{"n_layer": 9, "n_head": 6, "vocab_size": 15651, "attn_scale": 0.125, "bias": "none", "init": "uniform", "init_std_qkv": 0.0236, "init_std_o": 0.00557, "lr": 0.00102, "beta1": 0.9, "decay_shape": "cos", "final_lr_fraction": 0.0, "seq_len": 256}
Each number is 500 + 40 x the weight over its row's rms, rounded and kept within 0 to 999. Layers, rows and columns count from 0. Numbers have three digits each. The size before them is the row's rms in percent of the matrix's.

# layer 6 attention value, 384x384, rms 0.0597, rows 289-319, columns 256-383
096:459454512492532502466483487489532520494511445581505473477509490432552564478529522556487463471458544434475434565511424517528526471484599466495431505466484414467453429541499504503581543500535463515535505468527521427465428517493520500587497418573459448464456492515553430505562495426527541535509453510484512497451466518527412593477517463439494534437453511528507486518521456519484453447513
093:507523471493523540512456493523481539542528487453590520513517497489487559499475543533455471498479505515437459434462507528527419484447560417551494507426580509446579500478501532489521580391510552513421497443515449432488521545467512490583450441474498519601539480502473488462462510480548480584521453507485512475456453471462541504601454475464551430449446476398474475487489524471418474562458
088:461507481459513495500447495486546533540448557535474493541497488466454498506492585522537460549527502444533547457511535491545553573525515496599584546468539570511545454521529509485412500452543492580520500462488529514523414507489526546459465532503435478492470467493476469456527486435479487546559501444417600514495498509535541540468527482519424502617540483503468468511585500493498549456496
094:441500479493554518448543443500531518541529493471403573544412485475464492494491607509480476530519583466509498543509499482526494514439520600502494578494548508559586498530532464476430391527423530460456488488527476502511454469472494461502568472557424543525509456545458486526479502389518519475490544492520560459531491473482497498564531432529478440537473514502526446543543442548455500471495
086:537465459517453461535503451496461527529512565523533456561526467428526557430494494464499480488529580541511469389465522530510529518518502482519456508493467480523529499563545531506435460571424594498483466429529469433448540477429519502481473488497438556516517438467513464524483510541531503538428495487523489534525466505460514514456478471582499529531418513601539545486563532539499474491503
088:480414597454445469479498494474485411456499480456521527530491461577536425528528520551482526518483503463510522550521511532514555531484459515462511481510507513531532516468514534500478523473521527582454473429425540506537460442461429491527466617450495518561465599412542477542422503533530515479477549496457495523464526470497523419485533489532490497483536500470487513622466464462532461513532
095:512487512535460516540477439506530509507444510495527635507522463519501519517467534534479478466524431417556524475523530590513452563523564489545466555485546530606504464491526493473525443451569481454514483512472431537468472539481549554464555618481554514471518462451494515477459571485564524409503478430514561506525456538510457506487455552547464578507549536541472561438464472527571551515422
091:453534504523462555484486494474447576495503541468471465517502476487400470443516489489479435482515465568466521501491472513475461499472528540519533511366465464481583414464517399513559464486467515399485494461464540452453499548451538459513534522475560456550499466584566402529535529449514465588509521542491568486452449458479556557529493542482534473432578511498431482583477452558467551530552
088:515473455498395628508547480453480513503438495484504508484513535433453568544428481482493455490539499454515575499527508406507589523478558598516547490477458440435442448531508508510520536526539458499529512490536466487521497496486518506433539553464577533502563480436555508486513464481527533453560547516434490449490444491529439503500543500432505536521462478470485435493541469502536449511465
089:528523519422491487434436471445510472534467518532402484502447519501556487511508527524474489489525491590558440530529493502508462465510526497533467505545491466418509501503506427485562431559614514495455520526492506576487526448511503498492492504572535593549503479486524438465473468516452455446491444515534401482490482534528473471456488557501516438549453496497463444542465468544518507510503
087:488457523515525554454512399466507479489487517466478576439503526592539515472473514419554482551472475465516537566515575474450526544515497472462517497559499434451554508527486467519465454426551491597467509535503496516605503461550515530460603550533536508473536519508462470478547498511486431488464526477517532509432520471475497537510533589503484470476456508535461518485533473474495558546494
089:536484527530490449470503516540517477521553562488433549602473435452523459520542507489494492515558480442482481536540496496549525485460532521420517506483547505592484535508494449528495530449471472426540572511578468424537539532534512513478510459542430474466477521524479548539437564474485489399486477518503499451512487459522529455505550461573520473421513573534509479488481414521447449511522
094:468434503513475548475509513476474598452463573515545494524550529465482452496465538517485490464544497570496469399484575535503419504487622568549494575479553439430490488511471486508551489532484540433528519467505489470535550479463492517467451493456539505527502483474494428488464440611505530534523477516455481451407537431554502500433524450408475469505534530509434507493500524517581492531539
093:472571517519557580474581456491471474517515548531465489478507417486500477466545512440470523573511445473487447416500499551490490503450432499545420506521495512478515521526447477457494526491473538610457528506528486468458558493477471507546525581493523526490547474478552545538561453462418503517521552520448500527510455493544515525521488437471500451437467494451507495500552496515495467496505
095:530463483442415509412491389497472515479511446456554536553473518533501565486436442502493483500563491593483445486441501456492477500507602550422545541520524531543486529524509504507564409460467429452515475512502489486561504530602530461435532509530496514507548470483437515467507504581517513480431508525568491420532493528512441513405586443481517495460569566516486478479479520478503487540507
099:511423544468480562539494506522503477530512463535444529541491478511477400495478538453500557457523475498482541504497534446483513433471489487487456561510500523511512493482473455539517505445449503532539522503463560462422463435473483510447515527447526460524445583493449438377425496510497543507514476528482464466469530491486593548456505524445552503484511500493537547521457487514486514447455
089:487485560505510512487479535411444467494561523502494489576529537438528470462484468448509506552458489476471482506456588453593514481595497426586451515398558518499551444434474424509456447503535482482499528452499539492518488467538509475462453575525523505517422511523493487455523518443480491506505476494502500544450532442504601521484551477446458494482547539567499480515587571474528512550500
088:479488430540455498558439524483494528458476525446443505470503567534499472517535452536518484558443489504478500462473570442512503586475521479485461493625485432484513544508527501450503501525434508434562531502563523441573504562503475456530487549471593499474457504527569509524472472505441509504499499474504516529463456549514569477470463545556485436490498460558466435463508518529484457497469
096:578470396498490508529496491510472544458514468494514472483469501563518496475513485536520451508548447472440576553437518486546565453518479443514499421594492578468457480472486401558497490568384484424522490513474501475457453494513467521515532446482493483486517461469475501486551463492530509535446496511530560502494522555447483513494477599565529588518542502517480466501552540475436504452420
090:492484446574511573561455477480519517462499537511520492499484511481497492498529478527510531462512456480482576477479419493480477493401473518492566436462451484545554555484509554492479475447419453492498556564520491508616485548479501508500571374531488527508417412546472557561523492464568505550494517454536571513503446476567503479488486486467525497522535563544517531550481496479532501537486
091:498547464454564475541465462555543522474448417556466536527519529537501512493596457459538511437488532513509524537463507450459471547420532527468472513552457554545530407513467399435490504442489453451473448513507505459443419517531576468625480450457533477511512540547500508447513484463500564554480542490512483558410510485498437552528517446519503513487524531544476591441449498482561514484520
090:600536506443556522471518571539466459568509542473515561439471448481452441461480488484502530516530530464480459514441509509468453463495419450423391507424551454440447497460476537463527475506528503512464529469443537522433484451519519588462454487552517469430492529532490454546527573480537501536452474532577516442510513477522441478523470491499548512493492554578508561433523521487449544511411
092:504481549506564551492502511537497458548481574536534475496468477497542493524486435550463489620528480519447476464568462489539477549531498529481506529545533499552507591533516551462556515437563483563484492552545559549511522385479467489556478522504534461503560482527512489473460477420475463495473509521475488494494547494546532526514554547495434616544511506464464574526599444445486428472475
090:502528445521446487515422522514538549540501511503433452495532503446513572462570488487495492474493515461463535519421504498499504508496479485503556426466425479506520529475531477408470539577445508428525522442508484469449480485499461529596574555529526443470485508559538567490581472530469573415520525536402521534539448500475502491558479490543455510461470464494501531467542512452511520490560
085:559512463535436454462452487556508478478511473460471449490543515442443467496507558542508535514543480476516468519479558490509504499558521568560523476422471544507515426498527514528516464486472551444498473455546544474511459484474503461456525449490503487528564536447528525498527464541527515505410425549567498456528440539391442482533454472510445527470579462519522473470496491556538491533492
092:441434514509490535478454546465523421425550463516522514489456515570499570525555466602522506487495479447457478515529510556482548447519559450446455586552482536515512497509492494581511424545443487496493489458446454524512460540558452569499487554569463519456457511535481454533438584526512491526452470511485496496423525460528550518539504469527510464558480472513466534424497537488516506488478
088:550455489446512524459455476438499536474502500487493518546507556455483527437483550482538500531535480505547533493447497565535495531547530476563467430463486542555469531456503494467448566554436482467453525544455431592460505438467433450452418534469485501535495458452501509477569472452396481472522447463438499481479488506476505503450467475540522570592476492481468462485537543466523532541517
095:433536520438544504512540514494537461513480437488569554455481511487490498431593409566513492555478446396484511489475440474515578514469450435478496448522508471471438448437513459555496452459540471551488433468435537559456501536476396451500436566524552486530541587503510490491461522447521470504548554489473579512532412530501561510481495486499491461429504519509542468522546511475474505531506
089:515521396504444492419467519468532449519492509473479498470492487494518479469496492494506477562451519479491487535489497442493576478545539526580534541465518543506539487504489433616504463442470539459519462456500546538589522487495489538504454414468599509531501504518442500449498499463571583481474457494452506511509568497507523466574512498458491547487583479474487502495453516467545583496463
092:515529493557443401508461500533500529549494456506519475459490526499482475487421526480497463515511422446499527494471527495478481483525536537490483494446421506513555460553524519555438583436426485425495456460518508529463476451512557464478569503491514478535524441520487568478504441494441471520483439538508541548470509527455458521506457533491516527479503459452544514525491452530467464478467
096:492502520485444501531510502501487532495497598475511498473427504527494481531567502419484517458477511569524451479431421411497537457515486590516577510518523525492449490437480407479471422520515479451531534471546511507538508471529491512502555551471480479487473503494477509527515526599493490417535451546520457449425471472527502513550444473523497573549493560518485528404525535511531480474472
# layer 6 attention output (transposed), 384x384, rms 0.0602, rows 289-319, columns 256-383
089:556548434546469478546542421513464564501469501421504434533551504537429532476534511528502529512448548462544547484503563523480492495536414505537479526523452448465533474502492533484501527541499517456454468456551446562489446482534516481440488488534505513474451455570407523471525542481550513493450515445492502506442459539539502466523499583538571493519499510409538519491481468335537507473504
092:460374523525565411477476464512555451474479545528469434472459471462505427470418479528440516506460527491541492527498570520572455489434471497491495558499482539465472519490516526513485456529480551525544509512431489486553568447513495479569508567527502586591441467448471478508494468434563542470453485481478488497489489514536470494523473516527477511478544551498484444426513514504583485520545
088:549495536474534520561413528428494459498463500512540437464431532497467526439505523482513506499519567510487473545553520581483542457421465480407534484584491394480536475511546481466455534501514469544415510505528527460566448483553548489488535521522475461449524545492523538577454507487451498494526512500450461546539520489542426506492498508508478523446452498546578463474531429505447422511495
089:474492522503447501458496514482511569497505469540521505528510465520583404515543549515506520476524459438477454479544501513530497452526451497495482503448428413402563496478454523540504495390515520474559421530569464507509509488491511458527453574471493538469552440435581531469475559477467542525569513576530553573586545449480480526440466537474460456535476497526538458493554470492470437545492
083:476511547472484448439509500491484546525457501455504553486543499473597492517513502481504512484556542477466490519502481502533485586447517552518509521541593468438468460501511536414549573517491480575567507459599546520570551472536500507543479409438540491515480550500475517427526565465500479492542522501512492487489452510542495510503526444511517499554467487453570550449485503420514457596497
084:551526523487518466525449412456456471469436450531525489589452515483450522459550469516482421473542454475537570506534545514468522510527563477549446411438469546541481499566491523492457571506545449521462472475457485476489507506520520487474486483455556507506539408562535464465636512487491542450515467535492449524559488458473518504554469462528479442595500476508520498522530479529479592476534
095:525466540437476445537532528512495533527477510506463535536503507573479478537488386512424502453520461595573512474567486423450466436518486500502524537512452513502545475469521454450428488487515515502507438530446505483507507527498503525458515484506495514440517488556539555568476501484438530572526526572559515618386478514496543477580481469477484495479497491516520501516492492538486541509530
093:578528567517511464440488476416443471497563525538487570536457431467548459436561448516473543546448485502474468498498543529529496442504499500511513507577560526505463486485492586497559455480504481502581519523501440494519478524416477495523484521499440534480433564489400490484496512529548546490484540548478515563460611488522432492477527523444474472534556483540454553481475514408468539532485
086:479526505428487441484491514512499497517466412532483538509513470504472531505549470454494452463518503502529515411464494536531494501528575482557460538508441490513532528557526561486508490462528574547475409534511537492505463485527497536441470493517486451520496477482528499538532540471530521578482582464584472492439515553483562478539531553445461481562469456519469522441491464487495490514490
088:559446535512490490531489503617536532505494484468492493504488491518489471480531457527543477494508516503415469527471500530565494571511466512516406514491466465495519509496511482559501524444498445532527456497422479547490518460509528564565530454488459495456519451519434477492486539448465492490501532373445512523465451477483506525461431512477538575451538488494462536589433467608483539469465
085:503544430540529481496437501454543505539494576582572476506429509538460537424482497472487555454504493543440448493540491476531582385496512528487449553478475537512477502522488540506534522473489563460469482535476466543432464555495549499476480514516499424521481511527428444533502491462493518453468466450483521451472445454495470562481472525484472535494515498528411547469467447472507610496468
084:525503482612468467488524527472513564503543426479498510539505499495588490479439525538561505502501483507578477473506441457480568494484490456502433532471472482515591577466408455531442511540455454483525471508540496501456437537508450500519468455481487470483488485479562534443418490501512494537532535508433554459498497539469540586467470448489548466562542455473525468589518538566561452445502
095:517530553480527467447450513496544474476525473530563575496492483523498516431464404462480465557549459405480504523535485542526457535455440451505511490552486499472456470387475573476519401465495481489475549523517515472495489476416436524513476501509509558509437478501525441491558439436454470565518524545488467447542485547526514477516513493503502489486441483445500500429498446509505515487528
089:445518518500473522517425422467461570499451517553488429475460517527470483489574482432529536528425428504453427579498452560516468483507502479558599516528460511535438493536486545545548539566454413565541549473525501515486492562552572467523426565516554432497488441561534484584485547520443478470452492528507509487568461470499434561486549461531567549491488456488480609487503499439566477506505
096:396463471481445506470470484537531480461523487488471541550553485524505491514484537471479411489494524477430487487478495476469458581520516534487414490455503544474516554498444471496589468504488548467528496509469528501497457564439390492537448477466532409502414498523536527577539470439514462549581494492483553483469494514532541517520398490492611461483424494457506467472409533559495472501513
090:485514547454553541402426512423461454526446493551567555505454421479486519497505489437463411521539562468532538542515475533483496503517553526433517499487472506586534478422465532610497446492504442459498496504510545490495416487518520461558461464455544532466497464481575453504499439541540469481490504518533448430483535502476546508456516511518477512482529538504558458506523509479470499493459
091:557561478543565450471448461463410485566552521543591542454516487476544551452470483522456518499551497537447420507483533607499438437471527470429515490562540475541523436491534535500500508506509504542466489457463516509427504478439549482527492547467485527503422537440445529541467442424486498423439589563485520413496457524542498522495514576489478497570501492525484489456513578474569460469539
087:528438508491429475473490467494494460543526402605493533498537493501492545488505447482526535506551454465412452493533481542474472466484503477538439472483442496482519521493454542509498503437511521445488525503518501488481543508500469546481422514474452529434522506544534508490518587449534482523500566530488519519528457458443542460504535503538463551543521495496470543404486487532399500467519
093:494499523551522570474530521490495570455431422526522475523516435411511527500544505494515563524521497472551505509563512475536509472524508505454492559535440474483477508501512478409482539541516525468498483471498534538521516473505518545489478467438569503486447504542466514474432528460500464525516546474515543480490506494472490457481457471548449524494542488481481445442540524450529534476483
092:458460510534556484482523558455512499423551461519466566483550543521498509521443629533519463486492518496539462427478539455449524524541552563481479474472482511458509564455500564449497439461492525459577576517529484419556553524445442519466468499525477491444525482436551464499425486525509467497542483523480458463488509531521510517477534500462460512484492461478472420510513477592533487525455
091:519476512496481489447483539473511528507600526469463506516572491493395534519534463459404476618495542512533563448600510525507465510487437476496472583467473472473490468528518500533511470509519490453514534438480449462490531484429486509467519531486461488472505565530526525486474496516475488472424447522469557501462571451475531488419503507440496528454471504491529450491498453483449403519526
087:547561437490459534477479472516529574522509529506585563518489494566479477479420510552521552441482504523525556536460526510533508409601479526507513461573572515558466447493468512459473579559485529513548506441520481553545431555533511394523520497471503553472462471477462514459515502521515513414515528528527514536542487503514562472467542564517576524510500480457499514540448509469545537556486
094:462500489471492501517475500490448545460517515401547447418561519497489549448430576509528526454459509506539478516509467478479520473507535492526505430530519486527464459541477444511448584500501499577466495499451489552481502436438538470521422523513529459462595533531515467537494519458488490591506478473430508501598482477546596484456514498498474458488462469473418510457436479513506489469542
085:486548514542436484474471463498415484550494465435454498451434517523443518461555499467487549520427524494520508459509455543510464510447533476541499567512588561504492434492501484482546506512548548517542539446526497501521508552460417472459528491499507445539496550447503558579454548501565483465523530484431570458509511497456421399497541506418526441485479416412486559440502487440497467510442
085:491467517504511516513557484509498558490501471469489486532515543496484496521568560503505544483521492532504504496468542484523513547562530570491506515584532503451518474510529491459558530481501553516478525545517513562534476449532522451552549501499469542548423523447491563588516427405554565504492486502488475464489545436522449528523430536466647484538549545483542454460501514496472480498515
090:528485475455567500481532521445534521513506498595512526484487486555454543504519460542536461484469483471498479520515515486521502470488428502514553447543459495535543474433439542511502533493481518410507514519492524454460495537506490541522512464432508509484520481554466558424523463528413458460468464517458454480448429574492473519492500510550475504477515546510481508521522560407562557503523
082:528495530473522481507494515495445467441500482539525459408538482448549480507548465463486533447449551519503526487412492554493450486492436532496520499479481485518570478585543522470548476487588472527486503473480556481543518505523532600524554517553491516502478558444465497553377495491497481522501475566545552494494496444510547464563525432507548477451475498506497465432571519566475441535524
090:544442494506434515555506395433489515480480558516429526561509467469472463469560523501488542497556492532478503530471513549457506482507516464560545522496444526519500489538464499519458549576441487513487533458490521529451542457560551496486435486461489487405510508461566565548491565548544500502444517480512539597524425473489528470541503541539500504531502409472529553484545547393493506518458
089:513440458513544504487512553459550485547502496526545527476491583533475521469503536542445446533584551472523519516527521560506569530509493516491543477562478467521564470454510495507459520533521463549487481533479507492510478527438508548509530472457440566517484505416510486508517497483590474488471514523459464458443522504496495488406487541472505432492543511494532450485509545479557471425536
085:490494558520462569524621510480476460494493560491525440525483484489539524503500559479429498530507590475542477447458498437497482529511468525471517546552444456504494474534506403542534467477465451511478492551485456553473463486499518463460489499465539563478457507480537442531514436494550519548508553526476475478453493518481429546426480477465498440481497540501488519433550532409486453465468
095:549478438561516567403568480550593462481535444496568521555568517486485564488432475570534487523526500492589599513501437499538530514496523496519516458548422538565540521513484412463476443554510537530510525542455512552521467523424531505485487505486495496435525491480534506517444518476468475613533525514459510524509524546455558526491459516503497458542486545458510452427453494483442489490510
# layer 6 attention query, 384x384, rms 0.0408, rows 320-343, columns 256-383
163:442509501490529461547485553472507477544489517519512552530533448519560454452567536472501499490536505515435533543483591548528543438548522560512412608496573501500492481510508527500548518532539523501482448466492529452540510473554493502508515557531517581493521485537449490508453560489508500494423489572513495464598540521527555470490525541525465456474446531452476475483459598539430559437445
089:424520486522550439479552552456485450523542433512533500471548455515553428499567549561450442510556534439472513514520567516544543451558446584500485585464503521498473432527509485512561489551487468542529452426548572432511501551570490502450463558530451484540532518509508525503497528474495509500454497576548572516567540545488517501468505519420489511523533530469544492456463531567484550487477
094:550526492526470512445493476528527542485493492397553490531470483499469520491547487496449506435474472532593463529508382439518467516485474488553521460499463500550480550444497501401479476466462507458466594569473473517447479475458505478463527443528490481471541428453514497498502481454464499509568508497524480462429490480520508489591473551533618515538442547576483508471541472451454491510498
100:368504481427524505501545533460532461495553482542485494471551463461552406545527518531485506511486506486500474499490639545477553459478476489495422547479510497527512429489426504547468437561529514521494449476581489438550540513503454499517507539503519530538506510578477505431481526482522447504479483498397499495562495471437501487543540583464455465508467516433452449527482570527471507471531
095:502487516434603479411504517470476404486456524487514503467523444515530474505580458461476503507448551462495408528468467531475500471456488570425527537528469405532544456482496514538512423490492510434489426525507527481575476480523556480552435548483434556509547539542531505509526462451552457462491558530453512541527508443477473474491525568464517469505497536544464445506462539502487463470495
104:494497499494483508515452461485506527578489477417465503555449461509500513457452526448515461511456469519525421531503505449485557492473450529449579456520523478486509485468573519492498579546501475547504529521438518436501468484527497500505489512512584473524542422521530458480665467564459501455587532501545443422425401548455525486466504534510556476462436491499464554495534450473463474532452
102:523530518502450507543512463494478494497458546468456480494496525560500511470538455500550488479478525488515532494480500505456472477437457455474552483527462582463530552470510498496482480515470527469472543598547481492441464384451489502515527500496502513477505436471438500534475548492453595502547478503498479465422501510472499482489446438494507474526484566533484468530486469542447532539481
103:454440557527405550499489544413408434470453441510508520542502538571449493479485536583508471560532473516535573425541563564461433553484507543504473416461492581463511516521450464451522460459505505545518577530591436502551525481503563519475537537535571514530487499514529516568493540551465581496462472537583504476429455493474490539476527526516499470475477520559525465574436452572454470564505
107:417481447466452437494420549487512532497528488529523477547566455506478498475530558531462488516493485549449516528459480499488541533470469500583454530531538555495514519505526572545582501486538525574438476448480478480431488480496534451520491506514462590570538506487431549474529441423527461541477452531523478556528493524480526494531522507474526484458393466494511494489466560533503502519458
096:473526534545477512547494472537468472509539432445511517527477496520510528520493470506496497569484477516529580455564562457490495510554503555517440489441501500521466483527490460512482418453470494537545501494575549499448550503562437563503486595542552475576528459512464475442442454555570418542475505542574473551488494445564582388556426504481471513500560458507417477579487533530413505539472
111:542440506539472445534553442476514484466535558488546529454436480478526460489474532499449601450509507488581461504524485495445552588511527472475538497474519551518485529512423471483505532490515524387556444471480518569608527537559438558558585465521499551515480555479514483516452490468459475484544522469500471514539593473446495417486525506525531542507570556551557555581479503486532507495485
110:543515471486493517542476479483527558509496515576472546489581567476428515461470505484492475520467487513451577445348495550441531444468616442529483548509485449565504482501486426498517484528447489522476509459462474516498426412539534553405504527567465545471474523416452423480516472487474443530427448498454520493568446547523547506549506545523522493450491510522481521407538568491535463554492
105:588503418489449507476479494508498570482470493514539469478521500526451500602518466509512493522525520523463474486459490494495486510514500474463514494483529473544531519579550506481513489499512454468559534520450536448541519504536510552451526513524536457515449472433504495506499465562496430477467472493519524511552515453537445558500455506430547484522575439522523513538483485507529440506491
103:565423522504510514479547562572508477507460450511534506493527498472570460442529568516555456546455504504480515505509455467492425533575554532457481426513487451496494528472543486481489531498494461463549468554459432491545560540503524480437469504517530548549555540515440464443490507481529451487478561480502512456488507555524557539458475538532483556449563448513524522519444558467500524551492
117:534483499525507500533475518484554413555503562503528503475512480515508475479484553468467545537507481562458531448485506521523544485476500514561517515515510501556482476527483521461543460510492518528408505521478500507444517518496479437447410448497509491537530504570426466413590486584505495535468579514545504491532544509552495474567518497486470501499480553515436520415539465465463471508483
100:472446478480532447453430470539519534454489530492523483534509486445472522461463477457510494476479472454502460473532467487515543487568541492510518531513466557468546501417448490486478497516519500508526573529446506530513419425478480570462450492477518396515398459476595469532476451520542512529513489431449462504496495523493486538515468481517568627504480479565419524516527516442540457440490
096:481502395491492437468482475516537489500469487505529478528484504494493509503485496516533540525495470547494451524545476543545484467483499501459471578455460504458525501525440520515505471521477511481542568425467502539545526465531440511514542597434478423571502519525515551529456526513518501561549495478569519510515546419482516454482529518546454538454528550468452450482498563503506516483423
089:573555541529523560559506451504497465441573523473561521500455539501504519485480531527577438546420432502541463492500459440541467546501537529501561484475412493508446539477465483494475502414473489456498529452514423499518470514504461534524488540476504476537510516499483457496466558516526475563539462467607541517439496471489566494546513473492479535486588477527556509480606438490540520569506
103:533559539562451509555520463570534525505550555465500480563539460600446528403505466540545518509486493565522498489556438475458546552486489501458544406562524462533576488507495530461506472515442471541442500513579528475519499457523528568514475489572524566470494530546527572528462503585457497425524542518483558574486498518488510412478546513494429495527488546466442462409494491496519506448494
111:480499521556561490425510493487473472500546481479588542477528417537515423523489483482535505564473474579526466542578500571478529505477538538485483598407543493491548519467491528503578471458510551510497465476474492495509532453481489461476474455519477533542525472445515599467501494500494489565437494539493446490500589490458527475561554530522496517500470542504487457520410483499501476476419
108:506523508542520527493510489495520505486503512453480483455541482522499528530571450468471560494529536517477548515516582533482574485518449548540515499536500508523418495513538527396507509545543532529449557449522548512507534571479581461453591566468507588462486486580522524507408600435507499525477474408491499615537535512430536503499521471478502505520464533450463482500510527475470512462443
105:462475471552560464527487475500526535575498561514510519591535433532452452569493479576485488518519566524456484484500464473492478442541536455536521531511474507544510480601547435441477529506452472461522546469511544416580473457492514482515540461526480461515557531534503569473438497487441442518451476458537514520528481453544475579457470517501546483473494514489531469453503431483548439467483
108:445464510539492482516518542493524560593496465519449393469474493416468554513561467553487560498574515534466439438541436504501522506493539497577512518496486513529497496566511523524482498473480477540450550565482513484541464493496536531484498443533567470507510470501516573524499435500501516555456473490538484495521501552452500546495532443505542499543508458483545497441486455461566418486548
112:491576477514533496524527588557523522469534415460490522514500510466482515563527494544482458479487508504429570461459584492519499490529461582497545505473458480521408476435486491558490480513512544581496484449416522530507448517486586516498444547510570512438557466443480495466553514452435484470451455452548484523434503506570524525577460467524434502525536450495516516504525458517472519444404
# layer 6 attention key, 384x384, rms 0.0399, rows 320-342, columns 256-383
137:482491492511521515425496500495547518527451535598464526509495514548533483489541511519455582508572489497484544505403490558425494412496443516503427505498593477486469499484472495502536483520537529533444469486525550494504455514589534438498515481510544568476504506544476516522587500509470509463450493550531497531545510604570517529478487530538448458466477568463418476477512516446434524503467
106:503494478550501522451427481457562454540510534533503540523477512546467525469561488480422558477560483544442493529478508549456562457510480489568446530495550466478482487470421516494497535518547532541436466444507542534483474472514474466521483564563537510432466417579457520498555513482469490529438502506491463545542477580501522503523543526527436412441462518418477522472565547483426569443480
097:524478510456468534470525510519463512459504485507539494477507410555499489568462512461493417501478522476526511496483468425498424563487551486490516478439417536511507505493535517478434543499474415470587544494488413518567526531461505529558462447500495482509453517500537529515467400468570423549570507413438479507450444522453454478528458540491534529514542469523566527463481460556605490545503
105:469490465455495465483497488471534464531447532510487527495497566542563460447570471530435598506536454502453476484464517561438544453514409524462506501548546516503499496495493504517555481473581514493450437430489522524481467480614439406526522567496544545468505491574411518421521513534495478460403436577567488512547511542515557488468532485537422469496452536457470479501519573459473479504470
109:494490437476454442555512470488560485577512438477499551529450447460520529385537516503436486543466471564545527498519477519439490505457434453436498517543564512464522517557653445490513505486557550535529542507482500524449526480560506446437518573457501444467512392511491532383501493549402520523485457505519450483522487490539523519521540482543435579483503529484567495480511510449493472427453
109:515479467488434519497569546496480559520593440526471420543481574477488469559488519520515542443491514481484474549492540590526516600496543482486534481486520552446508511507531480562477428558472535481507484568550485477504424529574527492503489463521508535508458542490545449560517540468461515436471451500427492431436513482538456495473482440501471536558521482520548488472514436581548415522440
099:539476438513507526486532469520481488512519460479479498551489508568560499575516502505437535532536507411563475491497506512551486525527598449517601491494500478445505497569432503539473510534505467441526559456512480504465517500522569516524524471492506445470541471546484503536491483523539484521550546474453488493526480512512545445490526512495483472515515481511472499471482448503467400526597
112:514466486408554555536431438510467570494573578548528557522484471467542436466485516470558529467534557525488475549498502459528502453492429460474483494531455516492504461563608496455542494511517403485481525515493498533502453547549511482554454516465539527529542491504517459496433446549490490491548472474430475517460490498480513452451568525480521460539561549526479512502512515511466511534483
094:492565470517462555449394458563559521532471526530538524515482500472530521522506503484435562460559475541508500519496490514485542459497459513570458485496546459510540545451455505427499483457547525536509450421593555559522491540505567483492562463517514530532485521473548464549522526506464494487432454494567491508553503543549465486462524475572422490472440534522475556457490528463457566497479
110:534530445489496532445461553502491565543433476520489466500399505579536500483451479502469541476504555491514487497446513485446497494447490516509426480484533528494443484524478478501535601505551459492419462534534504463534463501508444549524516483509494551458484449540479404495480443496536502518447505461460556449507445577444518526469481524504556493526439508487471511424544524493467532585545
116:525475453521513541481499554564465492539514560366536497495424458479414521526493450506547424518518573473548495430498532478526433504521535446500506447518469481549573452457458546489516541498524468521516438494465461558532476470483506609439525479495488494510469536495458445492512498529521516441528503441535471516510530517469507507446490568509499489545472479484495559448513442504559493577442
096:496489506539491487497499533491495501540525544446523459485544516470553457570495541509408507495446544448500443565478497516497444552516535544456563527504520560517466603458514525475469558456552472552485507556483485404521488461473455430492533541461509513496562549529435570536444529513473444473559551536505542477546500576568491553506418505541487472518445504516465432515486504496462463450498
093:540489523479511490468521480524499451534580490500481543480463527503486470453452400486509494456521480510441481492466520465520518514494534463429530509471570481514502539561517474513444459521566521548476490495492446551468561518434480601525566467496503579541529549505466511517509493456427535454477497455440480491491485490482463475550537459544351522466510493484501562582458565503482443463574
111:569498498474471524497505475467474519438471493530509510451457479512504472542515485528584412491511491469478370513466453507499491536474558455511489452519483591511521462524502486508521534439539475538502419478513503427527501547481434568524470490446471525435480566521536502479484486491462491470528580512516456465465464448487508444533499558448557564580518527461608465496462526556479465461419
085:466508483493528474541478509503488505510485470498527559513559482492473484473464516452536525506531508463476538544513499517532534446549485530527532527471502525431506531496526554524445497488475578489492533532468515503517540466490554460514550528459571411466484465495442579536572522453436526531542533549520522512545589532548472442533502529503478469455500442485483498514454502526582486436474
128:480456482501495456528483513521536449613425491533388514514479561465549461543570499504491520476522448525518487490538507538466434436449507470461493567514570488550465558497475440487480477469567546547524539488516562476470528468538505509526492489551512506499506408577413532491578527500419505471560515535544505504531474516521505522501482452491442445404455517504451560573501538433486507463448
146:550504476546475523541506480556433513478535484432509475501418448469484518509495505456558441458447548447520504464501484452628433605471558468512549450468520536467455487544554487504458483494478466532561428505465427551483474484513553564513439501531485527500495521541523472515469488499549413475550554477475525417478471377463457560469527450457527514551577455536580551518473466497536481509568
239:472495467518496497456470509512591503506430552545487542541519529494532499429542515530405570483569488507439522498435521536443525456492477525561444506481547493513498490438455502488524481511535568523457494451529577468470439479543515447484530530541553537474483493535466495512523528524470507488427490590508515521536512553526515497526482485543440451452435537450446522483527554497444537480450
103:466432501406481498561542455571484499450472479512498505471491493499522479537496526492491579454450465517577505468479512506518433496506459510484459553512449480513515507559495513447470510542538504514549568492488502497453417511517506484484525527455478510532526420499478528411515520527544459531510416499528489463491529529570500492437465559478464543536624514571578457527513513537594565481504
107:547517469510477509486472516468465482507490512493499501522501463469505546565507578454558445451511482513455521558461514431580467510487484514443499488538512488465494501494457462554546490452561485506515457472471476525561507538525561509458489535506574430460415592511558517531598462507458510489434476435499469480479517483432506493600467522553496426527501493527519487529522486548435502563510
101:482426569520486474504447529578505505490506504508533466523516551512515522572517452503513426478487594480549466451550457414542448579489530450521532531492410512476486505518553481472487501477481448437507563501506429555474501479446487551528470455478485509506503544450552478483482416463480432522508523471508554462440518412525421469463514509472476519536610474506538456488485496527602478542575
109:509579497489485501476450522491424464442510477452516420518488542509433478503500455497519455526486492493520558503445559461489508582514624494540650434496528544529456524533490472475432506487477500444456489485439467481540493472524501491467497447577417543459467518546509497481501453446523421503581510470446530514496485461448466508455497453547516499524553477552528519436502499474544514502561
112:510524430429507444519491498445499485535514554584474522474546573477500492516563473543468590440544467474424576454523500483437487494453477473452576499588437505504543583496465481523535482515524559573477475501524482500508529505483496450546471522483503475496505492535457494476511492466462552474497447551538493518580466469540552528549501459481459472459474464528524530524505552481417512440478